From a checkpoint of a small transformer trained on Wikipedia: 11.3M parameters, skips across layers.
Each number is 128 + 32 x the weight over its row's rms, rounded and kept within 0 to 255. Layers, rows and columns count from 0. Numbers have three digits each. The size before them is the row's rms in percent of the matrix's.

# layer 6 MLP up, 640x160, rms 0.177, rows 35-61, columns 0-79
097:145076131147145149143136144106174092166117102200136134130150119150132154104118152215105137090178165089129132138143148104060148125136133140120115094131206157131069107139159096152091218126159111118084185091185119140190124109064144119105099093
103:150094138142148079144094130089125128123168095165131133112071099099155173128153122179102144105101143094147124120098148115126123108074138111160162092153082100175162067078065127185130162161104169099153101047132135068129093094118131153108130115
105:115165117114198077177134099113141153138098101113135169168122188098134105132050172115168138115099133144116155123145115104175159170072183074139172126182129202071158102123166134196126148094118101103132120135162105120099056103161098160109108106
099:100076157112143056115112142160107136121152146144127090077081102098068082115080127159174061170135172165168078110162084142122100116106165099132169116128094158064177107103075166134078160162156102171116168161129157153176089121135129118144127086
107:122138112131121141148127097142112146130080156143113120167099110063126163117163099171094157163161077128209175159095191143102139074152097125122128148096107123123129137083146130165126091133095118135127128109027101183177102175129094155055074163
099:123126151151122090137154134131122119191106090132103143175142088058178077136121154174088154165118090112113118180110117215124134133137110099097162077150149150083168093108171157135189170107128120115084104154109153101124118164125154167093056103
100:094075157132165104151143067164110088086128123108077141128147112131144060117098110126135092170154083166116088120095100121090216076101118124148069115179156098160130109153122143136097183196134141138106121121176125142095135106117138151180127133
101:123165112117139110078174124105145090150104162103156172170172089153101123187130101151138102142153120084182127147076179119112148145107184149108175160184091153073131084129130130124099119096152101161158088158143124147141127074069062113162098068
083:060093109116087065153144067135135081133085111099149164094207092155136103101106086172122117117156096099121081127125139135103106198084164092101120132163123078075161144093154130112070126103148123119130123139159117131110124064095065109090155181
106:129139194110194151123131124195167112143055099125115079133132099097090153149105128092129215132141109138099133089065108164111183154142128155098120049104122083116121195156157137078207167078097137146156128189101154185161144118154148110113128135
098:085111166121113144128131136140054152111106062106157130133200187077181121126115120115071088148159121164157132124119123160111082128106044131155115092158161149091117155165107137144127146162089129090089174111079110113134125077160171171058140108
096:114070128098113108079125146177153135066115123132133160166079138118097129113149056122113109129097054097157176141176095143142101126129077115123055108132104140126108124100144139162166146097134116151154096121115068124163165097138133157158131171
099:113065134137189112125167102160121101139091136079104109147118138117156131132126149105117113139102174126138157118134134095096152122164118135170138096086130096103157133128194119150160190138153206156102113115053120125091137140075076140139156151
110:151056108141157128151133103125149154141104176095096155120147084110127133106071158157148102114106136184162153113164164113145104128135097101130087140124171143107144052141104174046192164140112152176145099147197150098128148142095089143142138090
102:134055153095155093139107158123125157132153142181115128145083135119183150107193069110097170153124069111125152068100104173146123093099161164132134173115111136072149158112162107151076063157150059204093163124089153128099124099102168182156139126
098:085134189108120148184151167168142131130113137162156095125115113149095148117136050124144124147138065148070124171161126163178134085148160138112124099117159169182150150081133143168144069102180117098113083114103133090154087125160085075213178184
101:119075142088103178126113143130104091163139145087150114114126104130079096170233109136105160086148147163108115136128138150083160141105170131137141134141125094150119088139126092134118105148101104088101147126135124123143148097119133159123145127
081:128094172113087142142160123108078103150085153162137190149113043097109144166140128162102116055110155110108133128137108129113114115125108092143154143111142152131152166116121095114096119068160120077175087098079114137146177113172155093170054062
097:153107144134104115118170092129116135166146155129134131088108112084158164135134156098095073051122136128123181136100136173176167158130183102115150123152117101088127094101134180142099104102157171224129158099129162170152152164100116147113147136
111:156147129126120200123138120162066140103152157130098193098152198134137093106160157158120136161121093207157116089123133131120208066112079084094144106108144150181132076151142103127115166109155100139133105101148162081101148108077141109105108149
101:112077141123131148165119162124181153143117114149110137216141159173092103154115151142122113059132128142128136092084105126124133096203112091108118133139124171135114127041154098079096164064189138096201129118125096116115197163116136096086154154
096:059106124169157137163146122123086162142061145124119102086181066117128128123116183190152150098112111125121105055109111137105159174127145124123112122105160116138178131144112132076090190139129172113148118134140168122186169085115152167102145088
105:128103138100119084142130123111113114111120107111160136087146140162157104115133058113133141106106167132097054060181118138159120081094105099117092133159163137229144116096091147115140199100158200173174153145157076141105146190218186108132137155
092:125130118146199114134162067120093135067159078121114101189121167135091118152052149123100119143153172134101155073128128155111155080072081160121171108132146134109174177113100091106198092126139148173111173129126133152156127083163133093097116127
118:163134152135135107136148142079127065166142080107084130118157158162090094142099128113172105102169121170180170109082085191142125119109131107231102099106095111178113118142126172078131128156134109130153116126133108140106104117140045145118123050
105:143060106200103080133093076138127145198145153131159093170081143074092127078103107101160123210161089106144148090073128148119146082128118150129129106159196125110132139107162101187115149080107121148104126135084187103135171112148121177067106178
099:147149111126161063113070103128126102125148106058127152158122114179200143197128137093100138074136129154155109132116124144118185147140158111120111080110099121146139125132120138187175174090152150142033111102160100143123147084117123105142125118
# layer 6 MLP down (transposed), 640x160, rms 0.17, rows 35-61, columns 0-79
100:105149096143158096082071097147144186112106157126142138091154124117090091141105134125105114124094111112138122150079123201149106170143073167110143183103146135084106180147093174091137166141098143161177128128121122187129146137110150142104097054
103:176130106111125098120148122106127116129125110171133141136053166119107148097075107091117187142109167178107151121104057083156106052098111081102079116111134100143120135066137125113114096111109126095132176126077163118185166126138142097138138169
105:119123130134098148130138110160175111146116126159127122171090179159104141115170165140141145083128154076153121185080149119091098163157143118155153169140159144106175178101151106197135188120112131175147144116076103132142138078130148122062125141
099:140117146132095121148164108156133088155123139104141080176142104086151154128151109079142164110141110197109104154138152127104119068132122176137128111113101108184145127126187039152158139122163145107084102165157099105098135121166161092098155102
104:122143096205100111124120087165106134160110081178128150184114150098140100106145107184158110133129108102134152119164148099113191048144138051145121090097138159094171168070116116155112128104140105124112163149127128178109150129095158152071122159
094:131146161102098091118172183099115133112142140121102059142118161114117134153138142104146149127145146123154113143171108082163137158175122121144145102071123148139089140139175096106087083184095068115113101065161147116130198156104150124155107098
101:162100114113151151141120112077128115077141100118153142094106117132110149150138080153132115118141120127116193104110114145169079152161082130090134161097172092123106143154121108142124119064155131154171071179077100121114156141146123116106113069
098:131157131119148120134087138132133151145136103168117091107097157152152091137127116082108094106034130183109117104188063091149088100110171136124105123139096147129141124135078045133167082173081168142153135128165061125141123138151151142155118157
087:174143149141160185119087154124165114072097137082121148130120196152137146105093146128099090119119138165094106127152135117085102072190151207082126131094138130095139201175086125159160145168190114155129113117096087116128147179143118194165137158
103:138137171110124079201119160087088150109092141112132108106091186123164081122144121157134099124134120126085097118151133050147111121144164128143156125081153116124167106065142099184158142161150115107128164139104144124147113157237170098132206169
099:075146226068124078127094149164124137083096124188150146186206112096098130120119129140101115115145106122133141170128146118175133091139135078057072125135133137175121142151105125107099098096115102161154140140183062124128136042145111188165133118
099:115131123150130116115097121144134124064131164152127075140136124137141111114105121161121079123171117216139158178163118094163101072062109118140117144146184113118142115119129129136053121145063185129115120167089135127139150043174151125153136187
104:132135140076148162134103139079173129106106094121144163132143124153122187149123171186140113141138111133129163153126164105091159188063125169148136138135149123106110125099117118176116169123108104142173159189137132163156075090174132090110152141
108:142090111084147147174148133162039115111144131127110103188120150144165151160171151147119101210153093099120133110135102087182184081142085110125183115106054121166100154065142087141109130165162079108147114091121124054073114138128145113164147112
101:068165189158143183141089135197085149145086114147158166105120153115128131194113111098147097080183129171115161129179140085151089136085119124102124049130146123134050159220139143163074087068100163114139146142169180125116123166117095108156154120
102:200148106134129172124112120126084121105179137125189091123166180118134111114125125152141107053164164135119160141151170161194178097099127112159135118138172167112104114121131104152066147104137122076102115128109142150178160114112139142122104065
098:099118110129126126075172074168144092116142160128117122125098105146163189148093163122125118158144192145116134190129180105082105125098117147218130116154167146116118139053116099157091112110113127169102128112160177121177160141150081207123083087
087:177136192151162147080153195132188166143129190061122173113126121138095146139102127050060150097126152097160107147145081136080119106162122101124112126112219151085109140147124110102152111133167146140128132086160062116171131138065121106130136135
093:123057129122138093161161113181176113109142102134136107150127106185077105090147129134113110073114069113182136163125121142159120104125082145036079199173172130187142137147094116160100103111123148067130113104127133111146124138165088118113162084
109:121111134156132134123149087088127139112132217119129111108118167123133128082117105080151031163171111126126110082200128080136097079113168151132149120134118074134110119098134110171178141148141127106116126176183088141141126112132127138092133116
099:083160097116151086154129128137124143079089094162175182067107175093140156109162134073073156133095159138165112160149146081135070118128163104073151116113143063166135128097171116104091147122163203103163199152114174127127099148128078119129153125
097:089111149090124121107137141154115105192126112157162081122088129138081096106203130079152106101105094182188132098158144085110118084126121159077081163119110104111144148113124185130198127092150193146151097104086161136175091121176166136141157170
105:187113168112125153118084079137110090165150106155124101190074185115122105142132119124136154103101186130151094128105131122161163139083142114142125185102119124115133065146125132071134086127113104149147112102151117151091123106104103150088100084
099:100085111153071125204142087177124144121080137123111147088140110143112158142148111103180107157131161179126177092106158127097164182124109151135165121146061087091145137106109080105130078117129159156078103137118118143186187137107097086150151069
115:134158095130108080181130140132149122140137072109075103105124135172118133098101151086070165099142090146125171128203074159054088162108165126143159058145121090149166159091172108138099098117128085091128118136128129105146097164136079102126135110
106:122137114158107086126127125093095078143160120148116124125114154121125093104093107194140145139147131123102137083079115121115167142090127143126098157031176089134096118122064078114157157119155154122103141114111173145174072145170205105111141201
101:175152105107115093087149119146119118168125046170129109122117143137116072106121155155171086094098192113134130125160111091192131071104099066140123096200134091105141132159171133118077232115138121174078148133134137144125174122156140163222146074
# layer 6 MLP gate, 640x160, rms 0.169, rows 36-62, columns 0-79
104:173121152108104134126095136144163142102134104133191167144102134132078161153137091058103193097133112138078157100085110092121214145130100128121168108167098098147160092148127158119149157117117115122183128150138156103093096198119114157114130132
105:091166135131110108125144150133174160116138116152126064110061095156102117122172148137106121158102143156117145188209116092081090112174155150153110185135079118117093139110136107150160092070096124182160181179117131152111197095195135085172120173
106:141106182157127166127141165165139192095111120179105134100171074130103127128134138096084162123096123148153212087126085113144127137177129136165167162171207132140084127107165034071142182118172152091064159140118145118065128112120109151098147143
105:117108066080132134108148075129151128099135097125158125115146137118136132127089071148127144138126092170131148116117188146129175128165103112081113151122153078136119097072169134161166102143094154128088103103137076145129113151111072076080131167
104:161126146114094078161135167120192125119093175084119063100138197167146077145169140109124129089156136073134183124174138099099144168134146088111109147152180072111102186076146139056088132121148016167106120106161035118107120115104147166174085171
100:144138141162154155107138154141152139113127155163178179148112158084084191169097082105134145137139164112086163110182137089121062075077128146176168123096163132118088132104165157095118102102124142093086110144111149103198164155128131103131160126
098:092126125121138078090089084156098110158126108122067184164162111164126119112153116146116101167165071131120185066049131150129142161104102166118082160146170147131185107157189145177098155075157106149138191136176091105090100131129124163120097158
088:166160114100134140090133145103100138172079118129109169121136088069109083137098154163105109087134120139088082194127164133066143123129125134122105096121134145154116115087101137120117075146198137131126115110142143138120180102206097167100174211
104:177155136167190178056097158107113107124118090164125119134133126126118136119108144122128134079144091064108141122095106098176130130106092077128126111119104089123146154155182092099129152106110173138172117144086134165131112160109149125140151115
096:161194090076176090121154157148107151136166193172120122170111113093099129139142116108192179130122168124082129145136121060098122117184146147073169113092149105134134119123131076186077126091188119131112104150184091141125117083139111038132076140
100:172135146112221124069099192106177112085131121100116132109133179111075182085118164161121172120105094098130105160120150170116114142079126134059113121131115170177152153176142122120151131120106168180177155137136105140192125135108074130119100169
105:130149160105146134120102125185159163125143080108100153172141113047161149127128098147198093167103111202076074114117206141110061090100121206120140128169135093098113133146087149103118145130134127168138083101130143138151139161094116149129136117
098:120151125130154145092132142127139157163079099145108109109181097112070139164080178170071132084095182147126165151180190133118081169105154089145131117163093112144128160126127114100144127111041174196137139101116092081132109154133126136066126240
104:129151161094118147124100174141126133141086138100106144155108067113141078159123130090181149146149106082056122164107162104070144173145102163153129167120105089117153168113153075168131200116126126171104144147145100073131130098151127131088146110
104:125104131149161056129154137167193160179062077143087144098101111107113107118100132115170088145086073145131085122115154134103105142116122104107133060078102106128102168061190128096109178114130129172194114139117108111111147133093103179130173105
105:144132153171137157169111186134092138127096134073085153119159120191173118115161105078119100148132116183138157099223121149122042078130132176130124183111064084187098101090118128139094128113085071119148126057129151143192076112107131108136139109
090:154145127102163123063139075145123108111121102106163146128094071173109122161117073117182116125141096101127141152175075122127094148127177120125140110072156110121138120116069171117101133103151136147133153081100118087153064121129120026116141143
104:093147131106110122171084122158170123157053088129086090134151101051077109113087103142148139140071131162131105130117119061061081132084085198132101102139209122135122170135123097141121147165152058107172130123106129134134122117120140140143126059
095:131157127134192101138139113150161123092100130084130151124093117115120111113163171136119090097198105107125131069145090098101197149052081150161170063101149076142190107088129145152085115100096134142108094092103143098134146119078217094106116184
101:172131163129181133068068174122135122060110110124181123127111139217119129067141153138091155101129129130130134119121151094100160183078106192162132051134103155120101130084146104094172141158131130187130136124093098093106130110117062133102098088
094:152170148124149127207124112178139148139146123140153082092166075117140097156111151148066189161135113153148116101135187065190121076103090155133090133172166115089174116127152109167120145119117115144100116131082148158184130116131159115109112114
106:106140133141151101161137125183143137127170137113156140137155134108134130090149120186156181088116094133078173156137133081094057091160117128140105130146201132173156169111116115135179138094152157179105134094121167141071095204181187130109164128
102:118167142111138126124064186073149151133154100119139217133164110113172162102193125193142110116109109154130159105132092081158080184033182112090162148152168109142151115149146121112114106144093090074186156148180118106051144153147178089147118143
116:101122084102149161077099098205157194126158132163126117108090128091107128112077167119107174100029131089125158115156089100125111147115154101111136131137083133076140076073186103163174102090136111130103090103112190096128114125146129131113113163
101:170158136127153098133149146130079166146181125126125037131159120064131125127093131139110146145126106132144082103073132139161132157186179110065134125156132127114124153076105094189088110102105164171167108122161137114152155143169103145134138072
104:142087176140222133128072105143156106096088150124162145117090106094133118165143160104209107116142167118101145165062100101119170114141170134092097128089123130159143128109142096129128156207093141134131088110147172113114044173169103122065122118
106:101158129158135133138181128106147113163109078136079129146110064154128141079057136108092131047078144134215147079070047129081167130162140133156123131076146105154080055138189136144082134135094137129094053130101110169144131081180103133134113101